Weights of a small GPT-style language model, trained from scratch on English Wikipedia: MLP 384 SwiGLU, vocabulary 8192.
Each number is 128 + 32 x the weight over its row's rms, rounded and kept within 0 to 255. Layers, rows and columns count from 0. Numbers have three digits each. The size before them is the row's rms in percent of the matrix's.

# v: layer 3 attention value, 192x192, rms 0.177, rows 58-63, columns 96-191
# o: layer 3 attention output (transposed), 192x192, rms 0.151, rows 58-63, columns 96-191
# q: layer 3 attention query, 192x192, rms 0.23, rows 64-126, columns 96-191
# k: layer 3 attention key, 192x192, rms 0.224, rows 64-126, columns 96-191
v58 101:162123115127167138180113118127142095124099142101112088140138136148169132121164117158096081103167090104144131136203111188172101170143147119062084074160148094175155090139124131120140141150072147158255132106114151076094137145163113150133107166151094119128113071114180147075135123112121133072
o58 104:161147153088143155038123107111154061143163130127085111090141157135139171097133163084175188128164178074131091109101138108110082133118142099174130116160159113206136124163155123225114190152099138113097121128097094161142173145072116149133132125141113140147131146163147132167094138101178187069
v59 097:112138115166052170154132109145090139159157107178128120132115095115112132127139126090127150119174126077137089119060143154145134123052133133103071122101116166158102109137118090188108130138165068144124105136153141134077182076107133115062141062153160154119105072175088176094160117123123141070
o59 096:190121134102172076131097163093089144084113107138132154152079116160105086139101110170170114123135136145083138148154197119065122151159090161132152119153111156161155158169135139140149102118122145150147114105091114151156118142118100154124118156068128073193204143136131119075142148146101052143
v60 100:077157115147173159135117164133128082149141107144138132153108137123106107157112099134128151043107194108092188171194079071063091122092099158207198115209202120156134143193112178134106123111086089107148099103074113125085116162158095144161142100079155126161104205094104099151143135196115163095
o60 098:156090139108094065090167068098106183137107163103092166141132158133174118087167147163165077162163115188161110126127123104162076144171130216067090106134095143149110120075135158103122139165096160143117109166112105125099115089108124162068164104091132075098082155121107128086082123092184130117
v61 114:175154092160085182140144167108090148120129124136121082149172135083152124080113135134146119133115140077067131133082070120095047134125102124138153154119162121139162159187088137124115070152085085176061132114138080118179089066164093149163133127078164123133112105135130192109138119072189124087
o61 108:082185160119148122120157169084195130188171123074149199138086128182083106086073081227114156154111106183136145124132109046182092175123135136109125064081117123135073137086134105131123121093175187171146079157092110125152131097095146111125133065179122101126145132105120084126124154157112130110
v62 103:165074115127089111106148133164115134159164138130121131117114135099147158199114135106129134193199115060159104170116154087117146083193132128123053177059131130116092162095160120129095083146163129117174110104093150121074130133153116099099127205146089125157107121100164187102126120101133124108
o62 100:147144095112135132119067173104111143092113121134096161150125130164114130106117106140160168097068124108125199066090116051115146107119141094199148152107081126145157107124128057131140178140154116128139105067176167178074112108111135170153096118131194083151100121205105093151144077161090191159
v63 112:072111140195088109127123147160131094136117147116148195171143129145078107082157092113135139127073091174075127105144147095109115138114148203121132108147102132122121119133059114131141096154102167165086106139136066118136108130171155162159169151048072133150108160151188134114147136128150126144
o63 103:107127106145162125110185191058138189088072140157105144121163116114183175175105129117155067120105088117107132149168129161108174159106124124140156140103133112159086161167121144169114096114147119138182132119109153201148120121176101124168119047157153126093104111106108113171137107172121089106
q64 113:185117178106132133051171102113146107170145116134177088104153096140159178139136093132101147140139119121169179125133198136128100118161137158062132168160116150162114148164136184109123135143144082092075108130138077073178189112161131159105119104098167151130117122118150125161110079024102127156
k64 082:123120150152133150180118149206105104154132132107131160121113105131107119171167124091155134133159031208091096136174072081088102171151138124114133092079133140149160086110102140176140082125166156221120106176131139144064108168153157135136166133127131171126108122151122131096167171142066129140
q65 092:133117162049149160039177117089124117116088122129139078110138078136169156152150147143165115124123156112141146132145163145127061114107145163126125118158197113096153176152161202171069077145142174187085156089045071121105173136106149109150107136100140144123151153110133167073101121123085107120
k65 084:126117073144122164161120129161104101129129177065157163221127160114157124186105105134162100108172093116158076144119122126094173122162070120124092116116189066120069126083071120105152144121083100173112185109167138090147065131153143148144173093116160148071137109124082154120102126118104148127
q66 079:106167079167040097074082139134142094123114152075151117095100166098109132133150124085100142175074151164145124111157129135103094144175181122158151098114135155124203130141135079169115125146153145217108106112169097202156159141075117163174109099135105177147113137109099144189139171128118078121
k66 080:094159102175114118203116147133137161056161155142138093136137176162085084095122079141135116136112148183097154125098074129198168102129100135147092103171098129125151108112096130079129179129174119148172121142206157151113132104108107093154134080145152126177073113110133156134117122092158151074
q67 092:184143115106145134126162151140149085146139107131106150088115132082134121117125077132171089095164114135065146118085171136151110102154160160167171102116169147123112100116128061093153112149149100165085094071110114105104120197062100103160095154107164110154116106145169184159152129064105135151
k67 104:132118079106110166123146128155094175085121091104102122090086106128104093097115136126096175086171074108153203125159082158132144090080128175119116130112157100137122125236152144109148121157114086123208144080128165099143133167174167181176153103096125112166169155079099152141151136101146174078
q68 097:157148151101154172154133194135097105083118137092161147116150122099098146125072148135121091134167148188213140140188164169130138155105118121056156106156151149126091130176234154126138169144155145151087109078150128120168138143144129120158105099163153148113110097144104130154118138100117094131
k68 095:150135084126063169163098160104125182111104134195163108207152116142138125137190156128109129149039083174117129106157139085129181043109164162128101152109094137177186130118169079152094084101136129107148139137104121114079135167177115127181115081125094049114173112115135128137152092142121153129
q69 106:094106163138097140071108130131110129076103138100101103098130100165114171158104152147110116202074154124069129133060093156102145163138044109123149087172150130164105110093157160115149111148113108138142125134138128116178149155121104130130157156196073138088181215116182127094080081112161193110
k69 119:090153129123137073102124099152124108161147095162188152126142099130173136142118095107142129063174129151124128130127125104071106071136121147128115121108097083089123198085082175121067112141181063088099129104096098150173182118171169086148088146126123129138121070161116148138165176137119116148
q70 098:110163060135147070120123151155188131114136116099079180068132116127121109084157070177162119077152130177097134134141085135087145088114126102189153097113132108116113067080129149131091136138085097105173092148166182131177108141171196068152139103127129114141133151064104142129126144174128111191
k70 098:132070150129160075125180150098089098119144088114142090175172153169122211115127120115060140154102116120144121178065063103160113165078184112104113111127115097154177149141121097122130141050117106093077100089150137144178103137148134162130131152049112140116118090133120113071116069092191130047
q71 100:084143136132117104121147145053127134166136136137163118068148123115158137173105117139124109149116157118193118062143087129099158157113130154095089129109117090101063149111114112096076203132102110104148105124097079108096101122123096106080169148141130153061119158090122147163151141138099130168
k71 100:098144126123105180181100181163127175124034078118142133125123052104163084178084064166125204132143187140117102161170149110085118086128127111092128164149108133093127168111133149140159105102140140119151081136086107134085096154086059126115089119116175143090142024104101166078168113112175131117
q72 097:161111116193158191112069100102163132134128081091174135154143103188138180100101163115114105148162151127128105160089140178138153142131127071096131135138119115161105129150084017128137163097136071121143187144151167111093128138100099088183169078120137127116169105062105122171131104121142155140
k72 100:107111144154117162118115143083174130126100137183109122113157119142134155135134094157177154057137211168055161132096165115138131162179168105102138134205111097090078109144113067113119081162122153081125120113124116127157095140104120112086071148106148078107106129112158076072108104162165111074
q73 090:121133118132200159115140125143226125166164143136103104091111112102103139176144101124107177169034105138136134129107172176112143114122165148083158083143141130114124106071159152146133117145157119099102130151153149113216187124117108132156108159069119142108189099118226150123148117126069164123
k73 094:130083143167175133079122125139126092160108157137102087133131163160159151065118093131159126060120169111186139156141106073153151140149132121112127166185135168067121121143140150147121162145206171116103170127117166096153089140144109149140159127117085152086122128143093108132134111164136133129
q74 092:132095144157117147106134051120172178098156157132114081147122167132111110167069134140134082116173145102081197097143174123082091074148123143073160127141087112193119158130098164126106170082063129144132143147123107191177144150063096147137165080135121097125147166148167125142095113191080104101
k74 099:121172097118090148140106128148125135135134104055121123085070110168150114108127125095095060141128079083072147117094070156130153155158065131113148083105142122106141102127076077087105082129155103173100096089152143173140093150111206145090108102181170149097127144087152126122120080106137161182
q75 106:132134107152059180083108078115103115163143104097089170166111137157112087141086076086130073119106100123132105142136141093106158146079139156115134121119100107175112085139128103193153106112108125127089205103111110073116114097133095146153100066102122105090138179140134081132133095161099143195
k75 113:114132170072091110129084131134091158118091110113162137105090119160121210096123143099152089164141055104119202138093143096113214139058170094165115099144125145092152097164113140110101158155140123139097166106105099163100140133088100155156143171156111120131133114078125132077119138122119125164
q76 109:194137061128173128118174154111139105088133153189147160123167110154141109104137067144102178139110135161118058134085211133098096080117148130122114176135148110124103100130148128150127089116095092171170121092109105061158155106168127167136113082112145148135204099100162090131166136111103091105
k76 103:088138110124109154081140131075130162111131117155116092156136174113130107146114126100099116103078134142140100164156112166150142152106085167063104094077147073141158145091120142155115152091128160073097041115111190167163120177112080153126147144109148065073099166174092117117136132058099213134
q77 099:127136157132141205141085125123065131094186156085149160160118135086128138095069152159099113099105177107139159156144171100174171151079092118201138129127146125174138082111114151091094153071094147119133137139118083129095092140140124146078179100096137136072090121159084103075209127142158144161
k77 104:043113080139139136093119135122101105150068097140104113187124121198077142128165175197098204169152140055176124135098076066150137083093149123156126068147102116131128185157167133138123136142152086141136181130197112166101131094123138117096128185158106125088112145140089150103122140158091137143
q78 113:168110141109155188147076151116127148109143090116122121158120141143114089131147206155110163188113143155088147126153156131146123177087112101138131018154123160145086093164165138168071113099089109143115106130155170085119102131083119140068125100157165218144123148129142146130164101168093130155
k78 113:157154099127111166109115111146101036160139151180107153129111191186146158093152134107155146136073157180114122153135129132144148099166073124121135123116129090181213118101109102074104104116104147076124189114134119124126129132134145160126162113162136154040121161092076140138129145154145133145
q79 110:068142137114116080177129143074079079118121108095119143144107155138079135135151157115163121146177202093212134152113125134125115124189118169055125131123126143158169080150161153098174159117113116174123090150150094111148119123153075106121186109130216120120112118178165138175140133194139127177
k79 113:164153110108150127172139134172133202205138108132098183125135112126089140164147107143085198093085226154153094108114135165151179127092167108146135119150112134110124114125111098114139064114129162115162082149072095148133145128104128102152111152141147128115128113091131130192129133093114145161
q80 106:166093099094094098141163113112149096108121126115111111141094150109108142159122130170099118108103119118129106070084204148136079131144169147131048084107086162190129221122132182177142205112183115082129127128119142118149106067136136154175166124129129161161117156136136096148153136133129118098
k80 104:099143165112230098119094117091134099138105176122114135100166150127149141106074159123106087144147104146143125145150114134142193156117142125095155200120143149068136131119167104132092116131179154140138110102070167155098134136076078098134107148177154157078158120088072130118149113091154151160
q81 106:068135116169094178147137122083139127123121149137109134159110119132123164164113168135100109160161101100103144071135135096135109137154136125140176120104153158127137157128145208113098187141051183097112122104167175118134171131092144162157133115153137143144085114120064080120142136137157106130
k81 104:108118147114147177110134100116138130113113086159087106172134182165134105116143151115154064138164139141147113132138087114100128113128101130142146113134138113161111116104090073189124108177092137137144150149163116153107195130154160182120058183146166064146151090138104128131099077104177159114
q82 098:072121109094083076091164159171072156176154097135114166058175159136129089174172144148045134126083110106144148097106138120076143121105105148105102110109204136122127178132173138135099153098168113102178092124142069110089117111156173114148122144160101112058139064134142103116165128087130105153
k82 101:102105133109090103111145096089132115130148152098150108107133073145203118112123132112162137166168182130187090084111174059143123084121159153145132103122139082145171102138123091075143141120063105085144128143122110079138114209126148050115152174183094063103092196144173125089138096145136081062
q83 110:169109148086120144113127189132111125153133141093121088130154067080122136127125120128157140098130141149150083147124176107151140115138186116100098136118112146091094074133140213146139068121139168131083077105106157128097176171140144187154189143100106163074103120175075190111112141194162125098
k83 107:150120158135141178130125108085192126158124165181099172092123146087134156066134175121135176105162132113116138109092093142155172092092112154143112120124118143138109124038120139147200195133064108086132112126133069170083126114140148150146126082124107140112139128114187131142126126085091143166
q84 100:135163179042141125092146092162154121097119131092153115124099081101142151179143100159075075098087134177189110072149104150179147166056105131119154119165117122127138131097133120139120112171167143108116170132153100144154145139106096151102144142146198118154179133100157153149113165111128164135
k84 103:113114122154074119139191151054129090135137126116164141092178075169099141055138133087105052107104102114073149099107130118162113149168164093132092100147078133121123103195140130120140083170106108164093146107108099122120062082123133176087086087073093101079026110110118162132089130192153107150
q85 109:160118110119106160134139171113170066125128168119146121089144118142110157144109127138169177121136119099097132148091086053087172157076149062112108087132125154121120118082073128091114148116125105129181192140140142107142149048161160147119083140135153107133095149150173107125131132122147141114
k85 109:140122181189104163151113145167106107150156095100154146181169202173128125094131155157073158154082168124167125149118142138139096110226108157102149073146074160177097135109166174094114113141134108178083156109174097131121133107145076071199138155126073162152196153136107119086144099123133112156
q86 114:069086154072099138130106150102173098101135116093145098128161068092162147141164187130131125126164098054092112138139128085134082104166066030101108086127160123107163133107150087111173217141076126100113204123123133111123098156098138105132126148234106121113128102117112139170107104162104097098
k86 114:143151127127195092137154079148116125141099130162149167125162097158097142207137091161091107119167150152132147144108126133244150111134095168094092201110166160144123104104139104112143113172117125152134091094194086084132153091135188181111077144091135085114152083169114083139112112085170090122
q87 106:102207139122115136162105109146157166131149072154112098089049105090164163087117159119108072122076083128099110134168135141094065107101164184085076197074099152117105141139124120107146051076109111087122180144123135148098116153179169070146118158116083135134137133118114106135126114149112107073
k87 112:139117094123117111123099120157106098137175191184131072090128070158157165125193134134127069201145143174085138126155158174166128173116170173155124047086106113152141167092116123075157150126165139103153097143065180156179135083157104158134152113126166148110184122089107095120126157106129121166
q88 114:165139143068075091123115114150142158125159158184111175147188088160123046120148154104173105151089122171081124092134140092136189169126081093130079165154153183096072142075047115103133105153135130101171198143157139152121157126106049137158141134127126109118120158072108120114154126170135138107
k88 118:102171138103190130101118127123161085158111127132122104124195144113149120100154143159147182102149131068071125147155130106092072160155191158072156063102153078140131130115131204127117135140151137099150074071108110171093051140092137120113115128176120078134127086144141118086154142156100129225
q89 108:185119165108177095099100143098070105152163123125189118092144138139137127121128105105163118100179114077102148161120073114104138174104180158093087134174086132137154125166106135072193141160053165108150124137109096154171147116102168108160110203115077217090168125110119100163119146111139138120
k89 115:158132112160137103176124121120109111116140145093143108183131118138122153107152147146117176143178102122156161114200095141136168075145168119135136121104073101135126127088122158170082175152094116141123119135196063193095129116135098087093198064098146136147154123107113108116182146095119116104
q90 108:153132095169131133104117180147117102136091090146175110102120105106089121125173131080120125150135092051150084160108201149142143155134149153142132117187167112076132120154156168122084183131175108118151067174140137073096121183133139079123114088098172088156109146119131098044189120183188095144
k90 104:138110119091081134140156114141173140136152105116136145130204137091098155145146098129136122080072131176148157137152139085179149132148139097106179121140139129136103116119095072091173098128106124166162145155098119109186114102040085180108115144206121112138148118116115138106127109157109136091
q91 112:127116100122104152096078093148117094116128132123108130135198124105133102147155162139180161080109169157151138129174131150189120062110127097120193100100129150164075192123099164173211097152075145133158157057106123163135173091188142121140171100133094071149148117165188115136094099104138143165
k91 108:126092143140084085073093144109061135182179160133150085094102137156113159146129143162118116052094081193154076124141082134108072124103100109205152157096120157127098124095140158125154148167143108024089144093093086120106078131150095147109103143175155117139138116111124117095100110109132094154
q92 102:098136110140138170103143174114151141122145161172107116147138156123068140160177113120139103105136176156133068103126102134146152064137165105128073087095096127120095169113121092142103147182061129108140148163096114109108181178087218158151127116123115111148113125107086128120084077135112150144
k92 105:163136108196162162145163080132161114108111096176179176137136165134128157122047132139116093159132119138130176155180152150120156147110113073129230074150128146138079099159124146209103095089161161108079145138095164050153076110141119117121088130124187129089155133123164129144092084196127142101
q93 106:132171088109104093109067158100134067130074096120097098110121158123104117142073146140101118088143066121136150103154098142146137126063116144127151161118118116139162141126090172081150134171099083120187100178145130156084135102099092106168127131126089153105141108147099128142186188118157120109
k93 111:144101108148119167112063070142146172118095144132214117142135057140161203155093095132144135124158149154135147098155063067119174137120099168131152134067117131078106085061152100125163119154118124149091120151066117060082170119157136172104185120113059130163127074127073107126064123099135143142
q94 111:090107129121103132169144160167130073085150119117117158152129043142149151113138126145116102095116138147101122101049083135107111166116087057114161137094065159097141132179104121053083127100117072134116126066127140138071131137143140105136141094099213178211082099165152106105134146145110103122
k94 112:133154054143095073152076211190102122130114100120133087142129130096083071102162140037102089100160125159094153119145114179153151145146156157136152127148118068169116167144115128160181139173083154079129095138086162150123145130194121156121150149145057077089160078088125123120067157136092135142
q95 114:155099146140125091182123139086102108174146171103090103104094113162146146190092156125103098139089134106063116102148099165109126143107112103151163090115161104121047124140157140144121117128154117099134115145092110144157081145103125086104124135161135137172125082138124109152062164103116119126
k95 111:132158115132098122105123056135102175138142090148130106091109126138141119171152123152134125137134094159193155142141133090190144082140163161119152116141127094151179064102066170138128104146076088136134087108133095124083112202170140127086141132179170120120160135143143119101141125195127135150
q96 083:118067125088199145070202142143151093116146106133159085136135139152174197143071109158082117097147144083205112152113113175116127125103165167088156131144156090104115133100203141130118137151114150127069125100106086104170207108108115122167142148079158156124132148153128166099127098096181119132
k96 091:209163239123113158080141131194097181167131122118151130109127086081165109162130093184145163132094118160080105109121170164112125120143035126072131140064095149126131098137132123138105120113116148144096119121161164117136208153142133156112105139161110174146165131077173117137111135098123136091
q97 092:082137116183095108172109142109067168133077111130105150093084166129105171105120144120118119139132178071094105132162149113138143170131121106180166174092092091168161139067075067121156097103158157099140173157101175124118092155183086076108144129172105118114106159129121107120098142196108118113
k97 086:072121154065102105122100098111197142102188132148137147059138090082118175161128106121159092134132165141089119143114109129134140106152052155120087090144091133132175107147108154146103093134171130157135136187083104093153169065161108093116144177117164112073129151134191183134130163113151107155
q98 097:114147154049113163098155097099130094154053134136091101100121128158148190116126149162113152175112143103190100040159196178112112128124187176092112151118133105139123173124131154151096141159198097153101115151102084124150169109139113111112113160103123129107049105136150106179115114127117140163
k98 097:119115156106101156118103180137140166078115177106164144152143133100131108156133135130148135063070170122164184068174099036098088137141086114091077147139124151113153089065144098123132157054136175154129108167087176095131147146117165108129066105136158191140129070143173151133121165114169090156
q99 096:172089144094155127079180072082103120141128124136121080133147103096189131196141132121183156124102160125122136187124106085143116154189072172129126133150146161095125083083095142170149099144101165078087178115111122048175140131120140131098129153100191110132165126113104149112162139132090153168
k99 096:131164138127194148107153159171099102153121143133157117161137149133153130131151096146119136135148127152087106109120115103199121154105144142099202222158125138144151101118116107134178114124223134116131130118159116158084113096114125115184130094117164164192098148157085135134167103111099104107
q100 111:125162139145144100155107229103098150128079153101102160182163087134097076129103138080107092156166104107088180130101113171135129173112140145162123131094128133133114126085099186185129152147137124124151117091140201160074131165090115107145064159146072118134147183159089220206094136154139136099
k100 107:142119092109139172110164211069116087088124168160130116114098128104196125104131120118114126130082090162186127063120147171177157061149152152113120073148114112079191145156131120136164122167035107186082161103100121112144098044122123089105127135107135074156107114095104152092143110115118127131
q101 105:137100133168158158147104125143156137124116097094122178086108082109113146137105110171065080073083142087099094206149156098165114134149141092166167144142140116096148111148105127091125086080060088155157125120078101117114102135122123091111099129150150135126139142099161117148114161163091145209
k101 108:116146087134156096130104107155066124128132198128175073166119137134101147152143148131137136115172138017137111087097153167138119103142130127159136169154136102146107193100125095092168099134149089150133142141158107139131144123141119177146181068104133139093187141138110194126112098103161118077
q102 089:130082112115095169077119109144142113167066177135096186052076177113084142127167193055121113149158141137113157131112118151110132095130054063108145117167162123122160124128152119110123144142108143137133135098196075126196107138132143147162145093152077138163135086128100128127119148066161134062
k102 099:138128115150137117107141133154144194113188134129131171112144115110145120153112061157149146107094198122149090128149154092125108095152140125130123152131118187127150150120133108135108144116152115080203142164146197098089205096135124080118114139106143086043132092158080103153031135167103125130
q103 085:082112073123127147149174056153146125183062158187148147108093149145109116091070110115169096110065073138092111158092178168094122130083131138119082115132094153085147172090181152090165127135094072097104139122120119143147110139134169151172193092120120074121103110126157152142105145155196104167
k103 097:134131113127142077101167126145108199089119093139116137134128130111119167158218090137079089175132178103161117137121096099106154166129156149097154176061139088129134102124088112129118112132135148122140110094112109132158130133088154095081095101083141118115123174115124108112097164131067145150
q104 113:170190081173100140124138116104129064122116182157123125102115146093128181123157077116083132132106144090133168042134062117124126170141146118094105164161193144129112130114113128156132100103120080133115093173118163178075086152131102086053094130147113126096155109112112180147132102120228099127
k104 124:085085196184091154111114181130150118133128122076114144131123133139150135097160142118164160093094121136126174100172136137119172143088150195169128023117105096116138084086125179077186131156097149136119141206155183118154097088176153113119129160053116122124123168125174112101093129169084171096
q105 094:133172084117095162102153118161141133108158155122088140065176134134057123102080087133125111125144181119120154202030095123191118133119130116120159129064182157163124118108147105159089112043107086096164103138087198164043137154126144126148119063146158144134127093097158086101138148195136118140
k105 100:132122130172077137139133121077146079104090048072146153134127105115165085102162083102143122095119130163135101151064145155127148169077162123131144040110114103164130140115147133191159110120172154180118128131125092104186122142121091143144098191099122125145141151121097123134142157092115187145
q106 110:128158087064115120157143114141146131124098121192142139108167143122115168130082105162148127127153136139110158088116149102187158119166119113145148147164184083114116086143116122128100124094151152066122144120126230141155095120111139186148111104127145138082099144139126085119145151222160111147
k106 120:097182101145125097131105172103084122149165150072154148092116163136161090162153194119139154139102034153131185131092112092082105122089157099130155104104169147172144132113134111099166107110105108174149152159135163142186185097098094112119101124155142137180169161170117108130090097161158111090
q107 115:147149080151081109053116154091123115146117112114131139117121143134092045109135127142147121162133136168154165109125175103126106108068097125130112142099081132114091069154090138066110189138140173157175162112132125163138133141093101102110118121173135111176101145156087081193092139066101086071
k107 111:146160118093071185141191074092168158082113100109148134148078121097135172168130115118156098152121171140113087107164116180223144131191169106116140140144105166090137155135097176158109135146084135098089066122129151133157125188125084112167101167116119109049193084132171170068068154099138154153
q108 105:146110122161081126144130172144179129073074130074151109146110145192121094127184064138109171087194100154112108131151198186100057125153086100124076143071166101121067123144132177148126091150135159083124136138198141107158151104050157101133144166113154106162150115138147170131118127055128112121
k108 111:159146069130120141110121178127132138149218153182141131110121130149127154089126122117068138135053097171099105065102098139181149110175091116117138100109135160086100105131115075105098146131124107145041114103101090142154092158118067139130185114152114065122076121123144099127141165093174154076
q109 108:139098094176099115153114127107123088152085151146182158161142114138150157180118124127087099132173088124196144075141110175120096114128164160165154108095101140136179102119135133128120124096147111116172062104115167165147119119203095124156104147191099099067154172132080120147217168190103112150
k109 118:144149140118110159163112121109117178132127062193099163090131143106131117114083118130130139141132139122113134096085182056136156085066102139133080119075111120130098157096076137110192078105063104062088074153082123137075114188059130153078169132097132137100100161162147194127148153112175141121
q110 114:156115200175108194162090119126143172110134138136203160126170109096134068150110144097099150142131125116137128119138079219078121069096104157161088146086145119116098085134121102111139108114162135138113095123126083091147141120165132136127070210102174131120073103121101128120140160102078186168
k110 117:170081091135149132088122085146161148162105117096108091111133084169130080170168114160186182126120130102119129122109157103194139100151132143111137155124092130113099184150165128168173142083092134140120105133076117219155106174066137157140147133146145119141121129142148137105180122156140128103
q111 094:078103140103105116098119091159147156120112104105123149095136126113128105167115178080126142166098106145097132144131075169108106113079179154120100084157121210185125180110182093184148103152135055116124100084150147173138097151116102151212092141048174142185155084112123182074127133144131127159
k111 109:128117092110221097133190147184122084105146141137062066097132178181216134115120077193144142100095133120115104190110129138139094074087119170106105134069105133086155144125121123069168125208140113101113115156120112117162111136085142139063125168106127119138112139069123118095137103127121114098
q112 109:103145085106151112141121148145117095097126106071108172181133098097097184142199112165149163137161104129147157069097111146161121140187086116129110097116095120167131179121114126106099127101138202159153151139132143075126074140132152171105148126119108115074150103131090062149133158120124112090
k112 115:123116129124101091141130163086100161160123118114133104150139167154116117091116160101097107141169137213131129160179177094178179161127172079142151106172166129112133119172178115160152125095137082126120114120165118108119127098119060157155125090167121139119104139157129113070013108108147146150
q113 107:192117169102097120128141086101143132126136123152144134086183164135148111087125154098117121155160131124135100073138142139095114149137115174123139117079055112103113091168148152105117130162172114097151104150139127130154119178193084127054157085150083125141115201103153126180099161118089070151
k113 114:124097087195118174102157114099179116142135105119115139127120149120124204145143148085109150093153128116102135148155186101100078127169136112157153150191141131144150143077143084171136181149083169216106147141111135159148151129121152100117152131195179111115166115091145133123172111156134122180
q114 103:132149144138106104117142125106181164183129114126135029114139148150066121158127112116111204102108057158130142168141161146104146177127110144104141101150135124065079097120132107099151090173121094140177123105134120158082198090092139155079171102170147136108060126146120083083136101184113117079
k114 112:095122155186159158157154049096120118171134110135162107130173158138110150034140113080055076101187153148142117099154191120136115086091140123103162214127108168097111169119167128133136095169109064120136115094099088160158114143096130116052125163104123146132183088144136111127140137136153137181
q115 105:182083112133149143094127074130178075106108148143183077138168105171186110126121131178213126176190107134147161164163133134157156128161095097121142156139083126140138140171131175149126151128176095142107123089142139079144130148113073116163061073066102110093137191121097129105134073195113161130
k115 112:142120122092148143123185125053170122081156079161058149127119140132096141129128133074062158116194102063076131145089131132106152099133136131155097104121113148165097176117133145104102156174131122069106121121151153129143114069077144115105137150139158130187180132121137110137140157172224094155
q116 106:082167088118045175118114167147120075091090148110133073103170084135117174121089138161177152169168157120157103146100099099147123123122131144165119115140171162122096053124112147164126134153064115144127096127102140098114126110132127098142115153120132165150118148092116080133159135146109131098
k116 113:128102188101168127053102126072140117171131117138160151164130150119091112137064123087095141150095152139087121138044115132119075155104151208078152154136069160134164124073176197165170156128135146138144148115123128142103109156139086124125055162171098100119116099109147126132084115154157182150
q117 119:149128120146085114116086142156085127210080119122109100122163102153175151105098154101101152136158116159215130076115109163106196124113113107103180127151116124123068111085110165153104099100158164097136146113150154109139139077147128146177124206105138103115127119105059079137178119088071139131
k117 117:152133079104126152108123188123148135123165086129147193135112126200148129082147083125099130153115140098177123129111102092143115147177179131134081137081105116110114133112141141145155155119152199055098128133091122141114150153136007073163144112105107160152166128137114173124119114192115109125
q118 110:137100094141082157106174130124122184113107159138111124141115109126107157170113078201121169085133119073119121090127160145114097185093173147137147146168137080132094126080136068085172109078110103164150120080160147151107142114103212104134151153124137129110114161075068096114187105094143135105
k118 121:128177133126097134133075133155130123141156107105174113138122128206155144146133159086118120192101186106129119090183132107156114104147033153134170094125159134188158148089113127107107148108162076100094159126176118159099121152200089140137123088144143163169121113134110108090178126110104150037
q119 109:075110139133120070134084136154104107142136116170163140199122113100087160074101035073149115146131110179151079121079103110056133086178144104135121139162159121114077124111172147144088112118143173131153097145098131154067150153105150145142155138137121114109130116152133093155188110139149139054
k119 111:105179122170186139119115173155149181130119175128129113148112069110133099110110174152117136153103127106148146113202145157127155127163128160197101105162152123136097146121122165089223110139125119129151123074142090092133116147154131147075098160081122100194125134111103100089133120115121112163
q120 105:085196089159125088127119114161188128146086131148131126099139065127106133116092066140127125190168110124144137122164074149161133173102147121067158105108097124130109159114123129108096144085172150086158175071150071107131135102089119112183084095105089100146080156135140084159111108161160111107
k120 106:149108180118077169089147161073111104138175161078110152117099112136133123102169108114127119152200103068137198115177108084083170159172115157139147119158153177168164103143136113123141173119132109161135101113119181099140094138079075168149091086160142166132183130140177104094132153127140138087
q121 110:131131214124160124105128099155105147087134153081127151138132095110145098104168126135113139061136120065129165157135125117142121139075129166117109047104135107159137093099113199136159182149116133122108148181178153116148185101064090119129127112090124148085093105174167156099082131153182113132
k121 110:130071118137183111170188131156121126148138114159165173184101155130102151165121141179184135172055119153139138113090141129125124083118161099128123126173102150095098113072087086122073112133171096100133095056126131142153133106149192144190141130129096082131172130144147075136168170144149130142
q122 104:178144102128158140150127147081120190170110136103106102145063095107158113120117093129144180127162131221078122144072132144110112157119101186096096144124163148106118092148148123116117219141114132111142152135118141158145160132199160114077101159211138117136138100155150118156165126167125158189
k122 109:166162121151207077128091137183078116138067108141132165093119132068080164136148098108157134115161105161148072103170149108079109116182161145114132102094107084105070169104130045150105069147081116155073103109166177111134111183104118122149156133089110155113077127213071167103084108141134172158
q123 112:136178091118170148142132113096137135069056138113060118118131130095182124095126142111188118152173171069090153100121141133116146061119146127111124136125133125095109168070098185128152107166200175080176103155103139143131152124100137182127152129066097109140166145116178103133158155115120169135
k123 115:132114145140154160099138119074145089164142120092078124099089075131098153134118156128134143186156190158177144201130101109153047190174145099155213125153186159120153111142158151165121087187103128168099104184122130134060141103158145126119134158119114166125161157148095162105097112070134149134
q124 116:133147093173146163140091150123152164161208122129162104148113075151200074109114140085139178154114170075166127148148065178133089065100078160107122140128135184133142164066125062082161139122124149170059089141079141108146119128059098111090051102169083154150151082152085124141164157132095123081
k124 118:158133159149177124139151064116052137132080148152147052071034136172111081091115101131171100118173113116121132129138144116195120168161164134148099150114094114151095169158166168134163131082157131149123144068083142182095088156145185151152118079089128110162107158176091127167195096079148171129
q125 110:096182136157177138083148102140198142137100145186118125133111105116125120129097098075114125139175174159106103107122127123105149112102073098102119105227137128181089122171110158139105108118125140102169114116129111099085097115191136067164184054162157120105105095105198137105095091092142127153
k125 112:137142124077099100177112147143146125099177165111117155119126122090136127129108100163140175162124079184121145120130104041042100166157086154220170142115125128080140148127145084165150140157096117096149093123093115145187137093169113150098113154101107074125131108154094067147080162139133126095
q126 112:142109122153126136126110178111125138088096104088088150110116130103130114049127100108138116149117152135084110084091117090136124137220129150141183145125105093096163142128129133166047102065138132181182155083108123147141147211150077072146089069138127088101119071116158162119116174091115085142
k126 109:117161103098143113030103134117132138125220123150141076144141103139119156218085136120132187102118118103155179099142125094179137214120134142118101116212119080133121134168091135167113145150119180084130097135124139118141127059101172122143128134117084121151158115133104108119153084119129145057